Each number is 128 + 32 x the weight over its row's rms, rounded and kept within 0 to 255. Layers, rows and columns count from 0. Numbers have three digits each. The size before them is the row's rms in percent of the matrix's.

# v: layer 5 attention value, 384x384, rms 0.0535, rows 81-117, columns 0-95
# o: layer 5 attention output (transposed), 384x384, rms 0.0485, rows 81-117, columns 0-95
# q: layer 5 attention query, 384x384, rms 0.0598, rows 96-127, columns 0-95
# k: layer 5 attention key, 384x384, rms 0.0589, rows 96-127, columns 0-95
v81 107:133184144101121137115168140055152166169255166133135157147167096154148167161104068131088107128116111127141141129171100148099132145094175125156069109132126047086184134098139125092061136107094135133120074098130132124150115087185094148134107112120187170122150148156139119127146050145107177130
o81 110:134143140087147124140155142152116123116112196206118133163133134129081127146119149122091117171124171097141089073114132134105140075122123112126105147132141095169093145131160174115156065129118171141170090146159105170116119118090200104091137094118106146106059173151121157081114122170115162096
v82 092:158100074216122079173073061155077105134067109054103136175107177123148094087141085108165107123149147106063101140058106105118022143116186131127146180159140191121192111133082104161153121116143149157097112104237080159111134116122128120083111135107173147115133154186146128101124126113119127159
o82 093:085090164151146134092135166060160147118162151126099117208133089118077160086074079148097091082133125145142157116136127102158138084083100183118129116088147141117100107169131104169106132102101105088156151131137063070141114140111124121146084060094102121153186076139136140101133120146159087100
v83 092:113153066113149160160134070160087135140097163152118101073119118173099142094124082129113160128094147129077068128133113155139100125157131148109089145084124074159150147072143148091111108149109147135103133167090183151140159121138070109144177123137094176134125199129145102054125087116060073155
o83 105:135130152117114069139094137105104111129174159109131168098136063162144083120116185180111153151092100166179096042179116056106123077161144132149136146102073112181135097153093135112128096160097129145188136070145151114110119102125166084164166078105144160100152154141121136098151121175118137067
v84 091:122100148160129129134096088173090098129054106105097118105141175090107105079099145142162152100133146114073064118053161110111114148111119089124138147121102145177113109164174118107173112090133073130142181135125150139105175142145165110141125155070086107108114157069115145077125182119150117085
o84 096:141075095130145117132153104110080083143126038054175122077124124133146118142063108150145153080131139155136160123105107150148127101156143136160113129119132155155087131128104137163102199138161114136109164117117128118162132128170102152128168121100105091096199106115075152119153168068152098092
v85 093:160115174152166069133143193202110112108113118129141153117133198160120158107140182097116118150134055109086138144123116142152166115136116099116140145091121136177129089148194137070141127076102141121168105121134092136138120152125129114091177140144137128175156110144117144068133175093127068116
o85 093:099156150166150148122082112133149102095158114156165119128144139117114084143136147120134092041121118171109139117129156124138133100122171154125118191154132095112118080055108108106126132079124121156111106136145119085191130127145052166163080151170146135080237147140065109111167126133140109108
v86 103:113067202131095119099065090149130164156162146129131131076164081169125087173083206120125128115134101120097141102147146122182207122170103178108122141059163077202107109154145139148088101132086119150141142126034172131167131127127112152142132129129068124110137166099143106056129182148120070161
o86 100:155135122141132083142120136110067114110135099085120159102125148139136126124122139116171113127071098169125143121122146128125160099149153183125170197164120123154105093135089060155115130162124147132146115114164127109143104139092057098147205157174131134151228150125113154103126156141078089128
v87 092:150154163165111113118099116176099102162169134133153095157192110153173141190041196150095117129141101112141161109137127137129166132142145092111128121085160138161060152143104145140117153114140201180221110117156117121120124109115106140048168124101173114070135132190102110079147147149140181156
o87 085:159071159126133126165184139093088097114088110155096107124164145116097122161129152155139139149072157150098124057100154210136173058135138133110145134152124137151044106152077131110094149145155159125152122122160098135175107098125092179087134113180102111100255152175077120092088153126158125131
v88 082:126145095132118132086200114080085110146136124135161059099147114161161162131167090118156155127081055145096135119162182173117090129120069113150205106085079155076098145032116103148109172115153144105159110146089131142177107146095101084135070118139095142143110159216127090149155088129138121098
o88 092:123089139081096138176103147122146142095173081171153160149141129140146164066188118125153153114105119161141098072195095123065122186169127087142161069128072154115053129140104203124127126123101112184125118095127157163156138118150156170106127132172111159091098098165133112141143124160125147141
v89 092:119154082146142114167145120095168156111159171145183197128139111122119155035127069160105091137093146148126120116138156088072124109188121136162186120220104089044104169094111137176168121109157142133105076165203104149116117119135113111129154100126182173174127122069124129144174139116096157152
o89 080:135092122123143091141145132123141107153137174157126156141173098135096100114118124135100134128117151090166119119131129117143114182146140106125099088131142089126207139103200124134135106107113136107137154124067123125087121118113211102146092113090104149108000153121108115152131144190109118145
v90 101:153135127178099090114117154210129149174149087172122152129129109139086059076171142135134126165167196151129122111095070124129167121191130120109136120196158130184087130159234124164158138122185095151088134139169157142132106147074161128162101154143155113092106153156130126074125229147148154139
o90 106:119069110136073080124140155130165091166104149151124117078143062155106089077121171097160139177137169109117166193090100130121147120127122154092122142153156081139151124143199093170091189112132138088125156138089122059103161104135169082110108119115077094159019099114124145128162178069120126095
v91 087:086156072138127087123159199157114120134115110129157132113081197166142161069178087091167121113122143104128133117054073161119066151096160112113107119180110154123127076073160113132118136174117163105107139133145100108109133119151140132089174130110117142153130122219130127159135135102157098111
o91 101:099150158118109154117114116116186132098197165178108115171100123206162088084110134133132164153105100141150157108145122094106092148100158118157115132130105123171072122101132161108108130130056108177093118129116167129123119132155151149161068125113136159149132141152177107124115115098164182145
v92 099:145099132070131181125158158108133145125099161131088162142111156145097170147143202105112141086084180152153090138092103139091112095119105100147112133077134149138047107148064107106165114047145126110162127065139138147127094135089216150136230111109122143104123132122104148107124107145135158056
o92 107:129088131104122158160171089115133110177089101087167077086164181112113153151186118115128101118162142159102075147135156164133184092166154077118124084130148133121144120125111175069101130117138149119170112133121147180167123097202109155115171094071171169104116135086051100107106121075119069111
v93 084:144141113114122154188093168135151137083074167107118129164122212124125085136185130119163090157132155106141137148093136089214172145172115107108132148134157124107189171130144108059171117133123068141135142140150173142074172128117175107150078150157136108127148092104137177103170164142120141085
o93 093:116147104148145130096140115165075106185090087127126137070133115108165097109088119113167124047138139113124154133092105145160089129111165146152107166158161138129187117116132102153108159083195115110116136120077131115137165163129096146124121156089098137170152073079160166173175160120153120133
v94 102:114156130157158109113148111171095135086103111093119091146095176130155120085143180075137159145136175102118146146068102117115083104227113092124124109180081144154093158152195168124124179100109168150139111123155130115088101176140081096128159132139089094133105108150114148095145155163112127146
o94 110:163092095107115126130115157138119130147105103190120147055154099088147106128128171137114165110123138081133112160135122089086113122127138118102087176152090092108138090095182097093094177083119103112075150112107129141152186082126161147209091176122135065128157128101092109126169144116124146104
v95 090:124165104099092141066165166108120163115173150133137075156092133094102162195082076116124078088095190171145140147140150148081126156153175093175099162120113138090143203129087084163157108147167098129104077095192163096119131152128148152131135107106116173059126111055115159147093099131176159109
o95 099:141124154107140122128235157125129141165053147062131166112119198144112185151095119102120135161141156073121093131104097188172143145124086054127178095129153128117134157148125202114152155161116182149143080148107086146114130138142173135035164082116084138134073118127157130140117107109113147157
q96 080:072064125105113098165139109113117164163118122125091132139146146154141135133053125086129157110137141109164084154140150122110213158130119149098125116151050123066127169051118157191101174139120148113100106093047171173160193099162124120147105151137082182126149061128157125157099094127131134157
k96 099:174141114207195164138147129136093124080107197187163171113106104177119171147090098109171091124107146124106153126172113135143146133046102092160132121121143112140192150143149151149128146132103144120146084113051075084155184161126075153174131145130152176068086092182200099131125127171127114122
q97 087:176106060093148142079136114113129092129148173131196135145108172162121078150153176099111136056081040093179113140156089151129100102113086128191096093090122065155124148165125141137097075057103123119119171102101114143113117116151145144149080148107182129187126140111113128144094175127162190119
k97 112:110117128122090138152124102160119129108119128098149139110146147090124092151188103107144117100167165167080110108113128083138111108162182093179104185151144140115103159158118115075159092125133164105135145099138116129137184121159133127167112116138089119128218207171123169171155202124107135140
q98 079:124127148076096172143086087096106160103200149139124150102146074077123129121084084147094150082140110078132095129085085147101168127155109136212139109172183140188157155116131143116140070166081149120112152160081138154076181163157112102170162096188158143148103084114154136138111044113092079163
k98 086:078127112099127234127160162189169120128096078111123146076137100111171161175099168196050116164075126200088099156182166183138130054093088117121092135174119110114108107153131111133108112141118172119175170100124107115144080166148176133120137155100172086130105126128140106090118076121071151149
q99 087:092062101133084201099164108082111031162087155135124113157136100096189120155131105121186155108162124143129140053128066113120134099153179118116127150157141173096105167085079158119161157114148122166132115149141129136125138119124104145105179143132111121095125150165110071110113134156073166163
k99 083:155197114153104099130165134236154124142121126144108097114103178086153118102098108079149076153173140172147124132094140114158125127175177067112145113090213152137109103141174124155124056145136152092103122117132092150116121158150107113121103126135136124145128140116100178134141122131105201121
q100 106:153181160113148107159090144144127176111121151126146145133138157163098120140078124117096082152144169079126058196158216138086147117073079079131166054149125147132159120110131092130092146146145135136132209125101088085130164098137140092097135146138181143126080159050155158143107130085127078080
k100 081:135132087107169073194151094104100113123112120068134150172123123157124125130168139116086154067107109165080146102117052161095070056169145134168093187151130130125147148145039132108084121137134114095095174090150173102101158107155137082128104125190061158160144130169187102169153120156107123143
q101 108:096125173189173082109089123124095092124109130149109107142159079160069173182114135129159108126159151101128116201100120113092124168053097120111133079174119112104120146120167046088131147178172160141157124134093172055097169144112097101108166125129137150097073177120161194162154100124140120117
k101 091:075124106107108096160181128102123105166141139142151153125141149116124144155190113102083131076116137197093138119139036098108054092185138177163082148179138049104103121195046137129060119158128086099116132143122178101104118115131131110146129146154095107137173097100121140201096148121116142153
q102 092:175156162086147098133090146164218177145099107079093119121087151154122100102166097193045121153105091096149152152135198163092117106122142146073126106040075138115141071109069123181131110129120102135129139070133156164106103114111170086136091128158203082155133170104104164172089104106144125089
k102 075:107124155125118108130115123189145127140111126165147139167107063086126150090115147140099193100126141113082083144094167117082146152114083093127204080132125150116131144128118179147128152163100140164119152110130129108174160211085131153168059054110176114181118079071146116138185136149109161133
q103 142:127130144138169112142123097135104144113063126180150135129153068192134173130125144172130072156148177085094108225109151197093129147093076170143151058136108106129140123100148070084122166155166132107171138122080161090117181136113080103106142154190160096093058200130215188150109131110121112147
k103 105:113126080093112111200219100136106094164142115113140148153133133153127110174159106136098128097098137171097143138111077097047086111124148160191065163178143065125076117185098139105087135175149115089083154115183195138082149085158121119110132132169117098149165121138163161163090157140099123140
q104 103:105093162112097131080167115139102130170141105103118152131092151099082139130179123086081194079078101166182145091094102073090175123174162098150096155121164120144109149150085160097144068083062152160106072087164140161113147153158162195096129108107087146129223077146071072135161144194143179154
k104 095:137119175156140124100038131094145147083128100127148119087111144108141154099144118124160169119150147103143109134152155146205158159102060130090154100104122136134180120085166103140160141116105152186176085132067089104177112147105115136197156139039191154122128112113112091066143149113165112089
q105 102:157083105126141131150038170111125134137098101127130110077170079157177116191141156178183076184177143109114127204113128137097054161081122168096107067179100097126129113129118077144126128184212105110113187143099119072129130163059104095124163200162139068103082152125135158157109150087115146095
k105 131:125106113098134096165194153123085060138145133167123136133148128141104143147147128126127154093139151152105132121104079120030066137122162121201102136102094076115109132184108116150102165137140114053086199093197121161111137100132118134078107141178091079139125127157147135130106088153135154154
q106 098:096106093090084108112209120147103135146184128119115142159095138091107172054131137102106191096101079110160139094164109179142147113148127090117074173077125152109157149157137147152125100118086135118122134157165107142113114071211129156102138103083126134168160124159118078121131095142092075135
k106 120:153173123155130128053078115162197161097114131144148120114114129173120133129115121127121058135115166092167123092127163138207168120098066106078135128156142176154113134080159138170135120167114193133201082138125123090162116176118139120157146131103134171119115095115125127177105174126129083145
q107 106:101126116151126128166107152116186128140125117087121126083188104117175081149123117181117145166131098122082124175153175111172102103171157165103131098174132136097151092094116097184090154133210111130119198147080133074125098125077135111158108160130177054105116179114105144165133164124067086161
k107 110:102150174100140095082173168135125110161101203161111154157150167143139136152124132159124154094214157108150166097100103092133090089106166054169098157104126107132146146178141159112097174124132091118098150092165141109102121110181190136053140125151054103107160061086138172141158068102127134098
q108 090:140088173117189181114099118177151121147107137176175146124123055141181142132137206135186126079168222106105134180080109145094161155092118124146120121094070107101114150079182106111189126137150114096163131116113182159133154153071095115131144144196145135138085122128216159132186150117130128116
k108 095:094081133086112136166170135131108096174130113134120120137109148107130116138114139102122137134129096150098121102098097072053118101133144174142113161161176110134095137159121140137122122113129113106086153115177137132097177126097115115056132097116102091122164120150100143132135166118140144140
q109 094:131159107110093120087183124159173153085079157063132123119133148092148102140101066089116160158085103149120123073104117083113154138160155151129171149093134171098122129145133157099139081102129169166133092118116093099154093125130143120150122133120105102112161120070102083172148202159092096120
k109 115:129136134197155152113073113161113183058129159116138155096137103137130125081104167113123082148158137161158106165131182195153152154101119132095193080093104167134171117089136066166147133103121149102184090105064131126130102140143135125154136190137137155147139166130193093105169098104115120091
q110 097:120127177158138105156017122129089194067100124160162127070145111160111121155110072147155145120121126188126112120146150095121131139142154133108197102148106102047124139098111102106149141126137186127095107110114155123144127197082139103202128095122147121172124134153160231121155150158130169102
k110 108:112132141126080114145219133084121092142103144151111146126131109063131096113139170115067207118168130123113123101113074088108117166203164175158128175192132070128178156138143139074116139134152075118066140184099207134116123154124121121115118065077081073141189139130091139113199112160121139144
q111 093:093126158100113183103115122104135128159190141097183144101140114151139170154094194076177145155147167120061067148089128134175134170170138158106170120157124152170122113178151075161098134117166110140180205135095110158139138118089121072072104150112113105120103093133124106156150129142123105179
k111 096:174107133131156151112066139108127089151116102151162111115131118143171126155144171133129128167171116116116162150157160185147149159107194094138174124071105125121145133132107040078122102095157147189100175100123082125135130074096139180078166141178123056091067150170170127115132086121117100122
q112 091:138134147152113138079122141149169075160167145148152139105145153118109114090189102151132127125177121133126104149138156156147125127106049094114093140112166122117132088105130136111123066107121132164065149135151126084141123199100174082144141059130179102065134180144105177147105109169148158160
k112 101:128127160151137215122134150106097158103100116091163102203128096134143139139109124054153128129111138145155139140079130098145159138136135128145202127108116173140143069128157160083153132113146150112173092117105103152146109148117127180186134207162197155099056121158131102116077121128137127110
q113 085:113077078044158124119048155119152125177159166154168102120088120122163146076148091127112091168095077126129034167100124092105138108123182124110119149176120083147135089078093046203089055101051110173112117161167097087136166060054162177163164098115161139086158101115133129117137148112193111198
k113 085:105120147144152147158122113145098141111141122110175157133098095156112126122120120114131074144099060136136043179122137125137144148089090130103110100088057142100109123080115153149134127152068125133100159130075143166140122134079107102145151128130118133106073139136207155102088048109118103074
q114 095:144204168236110117130096104127099174102179092144109148175122079143055151152117107134125098179127146137175121102133152091132204120129112106095162143151105173144094183128126117117156106180101178101120153108116111081139140159145117128136118113092063196162111156081166159098139070175147114124
k114 105:089109098125103169154103135077119106106140137095147130166141179096140107156161146159121171070097095153087207082097089134126083109105138107153058145107137150102157098184046163091136099092108157130116171051115107168111141113189190165120130163147118116144245110171144092118136133139080120141
q115 107:159059115139107072140122147118143084080163100123120118170133156109193095204211147197115151074126130154116132092131078088172088091117135112161062157139151080062114116153115122126180131109144064113124093152152139148102120103131121091084147147130130136111135084149098166094152126117100184125
k115 090:119147170104134157070119158112129114074170167195081124061177122117135169135121065116119142180167158112196126136130121110167138135107124159096091070193140073148107127159104123154138121161115164133102178181146087100139144158118146101150190064075141092160138112110058145106133195088120160128
q116 077:140164141105078166115143121104124122094130090046101091185115112139148117142088084083120112130159189131114155088107162124045174159100162079104124064112067175162090135210103154082104080087098125145113170077105113122128161135114125158076155165094168110151093122136074082091107115140133152077
k116 067:123190093168152087173155136149138140169079092156147067117128216083139066148155130102156142128121092120174107093132157013111169140170117150067181090134140126095119137162182122139139103114097166144114069114115103157094128144140119130157113185104196129139142143113155145174086106147143153120
q117 107:140162189130138160142126139139185114079134115093137093180149107135125118176062143100151086186171150112122133103116192144124134139097137103084176076089162125152092077181128130139099126111145113139173122079101055113124072108188116111079127146109178059181081099072103080116073135065144114119
k117 086:070162076123124129067157106169111181152180127104157116137104188109113106089114167104167169122117137111142094112071221096120134099129185111086208125088163146122098130143186147151174085136106144110136096121128166180094106162125134106103073143124153144130111108076097155104112099133084118133
q118 114:079083114113087122116171118079102086181164140085125116174122163086125135121135135038127159108108077111120174084059090098105152152129173068124092205134185145149158144149106174140166115105057147129091069144146128115081133151145120191134122093098121153143165093126084037133129095138076111134
k118 101:133116158160128185042090151127132148066148143181128126118101090107118155095086143114166107161119149124143079121163131157242161158132093071034176122098108178161148103054175140158138126122123172136180120127079049134133091169092126127140108103046144138117102111141093089102158105134127111112
q119 098:099150144118173125083167084117161168114148201085141107151092152155065172072092112074089086151113141085099128104115179166133136129132094110116153095117120142136141100149106142132170125089092136128169147144109112147183157109151128125131157132136180109181103129107087120137099165091131027183
k119 073:136155166072146114097086136178115148156120072108139099142127136123127110109056141141141104165118138101169161128093163139113160173133110139082099163063150132150138092073106163095171093118139121125111110128145116117149136153102090141097094158173206104113074177091062109124080134118134168082
q120 093:120050113101071088157118079116089127066090159164183102071153052158131208157150142123191119141092109153135120147100065122093115128075132142134157088153086116126101119142121098097172146147118143122151155084113190098083139139117099115119127159173103087088105106156112125164129102193095127150
k120 128:130113095145147111150143109147089154123148170141141159086097093163139115142146177138110122139100148117080100167158069187077082148104157188157114133129091022116151126148120110145134170136146082085113096110102168148081114111152089140153076160177121085122091150179195126148088077125095109139
q121 107:143103114157125113165082080153075133148134143135151083123144099176079120131109097111086088118121109069090102130134164170116079159197113090096154124163068118177112100129119065114149129147150115130144132129122111138108137112167109095114124126122137083127087190161161208087129127108163110132
k121 100:113164105079134098152181130134134140154118125111137114188084179082117111148105116130068134096156129170086175142096074049080138090167156108185094225116138066118125105157101160096137143136202081109040098185179159114033174148139109155096108136195124109123114095138122161182127090177088173119
q122 102:117098093110177092108222141162138113107083136111093156153134072120105120093136194071138178165115142194170124105071050127120173154128116124140102175133148163088129159107158110125198160119087124119143091134119177104083146105215203198117121137094090103156131112139126039125113134176142089102
k122 101:124127144145151165079134119158096161090097150150072133123152087214128134103124102105200044135126139132153082162147160175104153173107121152138133098105087183158146153090117103198127149128156119103224079103145107137140131098138097121130163137096124126110062141168172105160105100104143098156
q123 114:160102211120092144131151140122119112103126137190120156175159082150153175114114161104165135116167153143151109097128071134113130092071142089098136123113138118119128158151145168045139115147098163143159123099136125136141128123174117134095138052115118156154133125158173106129186104156145126105
k123 109:123078081128103140121114175106143142098106121122111122118104090155162123117098146124190083187082150094128138088120141144057157163148103164099158074127155121151156142145127103161133152146140144113156103141137139124105140106139080154061149111136133121176140133166128085137127160179188111131
q124 087:142109141092172147125168165132125119123057116125096140107121150149061085111201169103063182071085132184147105160114128138068088084124185108149101081093122127091165069117089100075144117151096121138153117114127166136127141127164162167126145100120157114163168134168113116140126131146151138078
k124 099:126103156159186131094126135175129109072126151132095119114124106109152128124137103119126129103045152115086133147177102119158123164089092172144162100113099103145177159071188137195154185197113062042181103100099113149148145143206111160112127159089157151176150130132131100155084119121187133143
q125 107:122118125160142087119107186096087056216115123133136121124114140160090131136067196141108108152159138067113102148113114118157051119161165120117119128155131128152136142112161065124111153116195051162142163136074112136125143122123114111079079137119160142110074138099121209101120110104175154144
k125 109:115092122118133163124104153084107099178116105182140109149137112132107175153096173092057113153143114129120093129143083140099148100156161091183126148178081099132094156179104127083132121153186135137151181135133119102122136114137126166114117090153104114113034094147172177180152094154064119058
q126 112:140108177110122118132134150155107121132096074173105130165133058145156132146157118164206109104166153148131165128119100134094138109085141082120147070103116147071080123096147144083150134137128144142112118121129141132129161129138098141126146097112145137151140131156184143122135080158172132111
k126 114:087120112083107112161174141137137166131169096112100134121114090125130147136121135103119139111097108152149078101096143062086152120139121183146157169135197101168121114186126180122122114165096135091118090146170150133154129175097085151068128092097072164141203133097115100148121166166174145121
q127 101:126146084139148097105075159160107170093058118121138085026110135105149061159156082163125078111110094140068177183085153108121118147174140188141148121114097155133131070114141056141121159130136138132125130089105123074128131194096147132187117206140169112132111157120118158134077191126130137115
k127 105:093158143110094132151157071150078125141121158169080148132153144045105140121134112160064179067172130188101100159155081074140119109142191115197056172123114120115104155156106113086139131132172133130021107143112135142155151120138117102128154153118098169155189176097160147095172092138105146106
v96 080:140109113198156155120122116146161129104183178114163193107094098120118140178115158172106090120162123148046153112137110134120150150130187105097175121092168120142165113145100109127193118123141127123144125189155098157132129094120170120115120167093156117104101164110124082152168182139097081100
o96 086:178130082150134116046077132093111144124108071074109078148180105159099108171082107112163110118092144166104140218093173103108126128120142132128103154120154144045136169079131092195093178158161092149071168108124180103098164162162043181159117201208091147136126131121156144168082121115124169100
v97 086:140138158122187146104127113129079129167112187167127143176165131134111128103097116140163163139178110122181167131111096139112111120121061100152072167158132081159123110160158112125036134170096097156124089135134163022118166135092152131155145120137107156135178106136126147138149057078117149156
o97 095:121142146091161140171163107106129113161131169179160151133077151098159176134136150162079139166174123086159137093151084134146129112099162159088102134168139101179123074193083086089105133141125164088194131125139090146148056067147140081081132108077138066160144136121082121111158098200170095165
v98 097:196109172171138153061108129095143125125094158133161146142086122101138136152173118103156122144144170071091133128148123126110093167091136088183113120155126102111156109130086096158182084156132184116151125115116141157142119175143056137163137124119136154164117115128127112176148099194114116098
o98 106:091145121141121144055091121164134167082133111142110165163085125062083188230131117121122088159157072135110129176139145144118115165077096098078100107118156137027164099144138105148158164116129129155152189157120101169137122115110136120107090169127150117122093099122165151209080103142135164172
v99 087:115083168122175093022126118140121099085173098138140129170128119134151139118127141102120140137108154134105173127064188127144134176156124130084097114121142107146106121148094085135140102133160161117140096169138057067160101109123153104134126137120151147069122129123140113128114070107132152156
o99 092:184101144158111112145101148137183110128146167131177152147153076120182082208113103129150122152181144133101153148118124082113119203148143145109143100154145183124094136154164077126101179113131144113120139132052125146130075121115116102085112158128086143185039137154111071208070124170147111155
v100 087:125107078165061215133102112124055140116138091101159198042099147113179127129193126113126159106115157117110112099135128097126139114135175127144193145148124116118121184149090144137203138111209174136089121112161077179144101105121093174131138093141084132214132142172157118163115126199134104135
o100 082:127133118113117105094126116106087174086129041068077131149125108130075126115134094155111094075129122143129127191164172147147158053133132136152138148055180124097114140129122103126135103099141091124121116092194159111109131151151099178134152153144171149128229079084169148130129157110101112135
v101 088:103108119153160181070133172122154073113133149110142201121119153140138095132193135105061051102100165168215151114069142117154149118122174142199078103108151169124138138121121131071152086104111164082153097063164106176157112099178122081096096158149135121135125130150097112155127066093134108122
o101 099:176136128176145099068103124116151160151096138192089091175134176090118112140063138143152110131071096181087105147115191127130106147104092118167131100100099099044135133084099144124145139095159129193077106150137138134199178193118185183094123173179188158100089127109164137177121167152114156119
v102 079:255068173153102084125113127088092152139195128086168093127176173097186119105108156152139152123160085100109136106120090086093132153152190151158107136079112146143081134122125122167123087061129201163123106130146092096142128085161113143080160128170183119097099144115128138162174157160119150130
o102 077:190124137145143129139167109147097105098098048192093132131134064105123108126129163198109110039127154179128120158121164161088133023108130157111115110120141159109110165149125073087121180197162096048101099144098133116159093118147096189144109150124122129174245134054165142111109124163116144151
v103 080:187172153180128179175099078166112144125137151101086091114089096124128154128139128109140144108133103070074145108181137142112136122108097119120144143128178112120085203177083107174128128158137073155111183151213107127165147069128104134105131094147078166173134119118118123097146127157100109139
o103 083:147142076093085104109117101113114115096123057105114106127120097133135170154098111187118144055109102164101109134108105150072105023078102163106077122153130096145146123134134121154110143141191088074117143152162121144072103089194086176164142187162136067112192090129120143130088157122110096150
v104 094:078154124090143146158122154134171146172094167082153097043093122157113119130128106147168102134113154096075111122125131145112078102081100101157163134248161102175128101184122158103145141199114105145095156143132156141120117125093155140134104093122123137129145089160116131155140108085142133134
o104 099:136150083076118158095134093154108112082143151061073125180099110138114214110152089114129147119050182070136150105135141136147168093146121088143125145135163170143099115160153115195134101078135115086147071086155162143107112117184153143114157096128178171153095079139097157135199140126081086127
v105 085:064076185136133236117156117058074116137112113156107069080175141122114160152139139124139168119145126116096125114148109143101058172057156132081160103160132119068137105082133110110086145176104126142111138065052102052126091117132133144107123128149077126144143145151139095113123127094123151182
o105 086:123150160118150078165162129173141135132177159156141153164117137122112143116143118115127119206140157072138120101149136138133129111164126105130072123141134115124066124136146137085189081133118135114157140153096168134134083142141169074100143062048071158149037103158092124128172100133123074161
v106 093:140192113162079086155125158106144163110191128168201154107083093140122089111131144114091118111145149148117088133120131152122151136142108120170102119156125138148084157154066131114186131184143135115136120112215128167117137105119081168136136093109115134171121114144161128149128136182132133136
o106 101:117103124146116158063126083120156135084088151098131168157121173110095119093136147113107147124103120091074148188104174121145173220122116136142183106071116122093155099147170082137162106084121137186166126114154103119149156123094170121124110165184218124101086118102182141140097139126075169108
v107 087:092141129171151114149107120129183099111170124160097076055127067131081167087148157136136114140091133134095084139145141156110110105070138131070125122217152066162201185166157134173122140135099088095126201121087133174139111167126109114160114114095108125147159156100134121122111156082104138194
o107 085:110133134131118144108099106130141113126111196089143154123136152190138092171065132077107159149112134111131126087117075089137144179105111101125070137156096083162194100130152142142163065105097144148104126167146149131098150110135172118118132108181081074112042130189106111100124151125146106087
v108 094:106119130133030049128119161123159145120105124061144172127138107157189131099120121128166127078132135158168143138081184144122134164160138138145176066105131198117077132127102153097145112079169152141149125112164075207118113095143124165115148100145132060134130088141138128132144145138146063143
o108 106:212086112151082163121135134098121141116127119149065071130183122119072077102127129125070112109087113148126111152147158134099122147172107150145161109020130135151100131124167136151118153142083123134103082089155161116120175181093168208170100134182173192128075151134146119125098152120080161114
v109 087:182147110088069121091110158089132192096175129112200071137146152143151120170109122116157125064132092171086084112060073144129142088142152148135123096046126171126105153066116163096164116037119176142103126121162147181147126098140184131116136137148109152085128098118131115103100081127092094125
o109 094:088091176166127153104130134113140162106124090121111118151107158104110061105147159114119107105128126108147133139125183156104148119148111126160190110091082153077120103141135139141129081153089103146145101080137083144171160171104147197157089098131194175126200185093185123109117118127112221107
v110 086:117141181114141090138096125162131119126080103112133080167157152100132159089073139169167168134146100108172132143182115109135121132137117163097123115150138110165110076109124138176081166158115106167118103123068147076105113157093159069127127177125166150121135098121105113090160148117156178136
o110 092:118083160133155147155136137145103109135172140144172163109112146143130121122156122114096154181166147088189172087136085103155124173139163103084093135177169173192126124168115127103086114130092182109134162104120115122120064099129096108109123097068066115157144160134058101117134089168124108148
v111 086:154112063131068113098102137081128164103195105128124127163150107117154153095115185128162138090092092206083100098088148106101118076127150131109151116136096190133088151160132161125189119076145121106152131130165102131122151086113160104161146083120102114083148111141174101127101134159123085151
o111 083:178137144121101116102149116109125124089073070162111125119142128144096121100119122189072096041124172140101150224132163148106156083126136176175154120062149126140118161152152090103119143156130053141093069133170115116159110148167119174123103154144166125132235115073153119133161169153135138089
v112 090:088138131108166148137103109121105118104175184155135233129085134105114093158138151185105134192108094120148138169172178067183142160139061110142136155121158091154179134146122069119144102156100148151095079147140157067112157135128179102180152152149164158136099130069148103128144160080101159104
o112 101:156126111152169113143099125098147119192123155120169111112135174130170108167146120120137188182180120129139149175102057079142125214118189155093114174189125144091170097120070061145069153113199127116109178137110118088083106109123058104115147216121083079130102134110142119150098095158159121142
v113 078:123103164055149172116126171049128115107164106171148116089103112093084135193107101148117134114176187103067141143126099136117121143095098168116138117157125102087090064134090156069105112122165198095086141135065119068122121129142151200099175115131103101144148138117103094137089124094130124129
o113 086:083157137169185129163163116161101129139154125121113122187123133053104110148167096117163121210161166042180095056139102083153135101171170110145097111099108119084066124141150142136161097124111101116113109068077175156153079177160097107147134085091128132161131073128149137119140082151154136157
v114 090:101096146167124093129147084101080152111121108120110097134130109171174077081157149186188161109168090126203158154147115133096073161136113138111113160141131124132094135179203142149130143095112105153191132071151146132130134157116094145156099123144128178163149108156133114090178143138157160172
o114 102:097145136071118181127086136094112123166158149149088160115122142136085120105125148180074137127132101137128116186164120138148192087093131171126108191132127127215158091156097101045163119140123125098163115150151109125118126126125136093115126103110131121139149138141105137074119086060136108087
v115 082:122148156160094178130116175073115096145139148113137168094075198147128124173151154128094150095132146132108161133114127124119167158104121168155097113100137123104141203117125135157120149084150154100099209145131182178122127102121078224108159120123111151071152093126154114104148127110053154081
o115 090:118137133171151140144209143153153189103129084085068074170140060093079098109145136097157143108139156145103109113126193227106153068116079137142101128117048077110114081136134129134158141146119076124122150122157139130139208144123158197136093147132150126105141135111197116126119112068123103125
v116 085:117126186106147109123174132129138138124148101152088118181182099183162132118036141126143145126131123123165134117121096159081143128175186095115144164167122156157068123141127130149102108110144179152149113101143120056139137128139142074082188154118152103086112111124095107131106157201155148167
o116 095:158076165151127123129168134106081108126129178139200150089157145146150061114101170128134129146103136120122151177112149162148147169112129106107155106114138161160095094120126087088114109076056145115148075112100093106221095118177118080174109106169087166158150189159107116131147113170153141095
v117 106:036109081108081178045136160071075176114166162176122073109152109188115171119193174083089107081122130150137073101108138135116093063062154088159124139166122133190138165108114131157155115161136164116140140070178102134144137114077129116152118127144099162142124113097157124147122095158083098137
o117 100:074147217127165120086129134120169164110134164137158182155111160150111126078116133103137109174104135098084121152139125147131138169131118146159184097068139082136126072149149108102157080080094102173135090154151107118174128159123209084097120126163150162133021129176168099166156127142146150067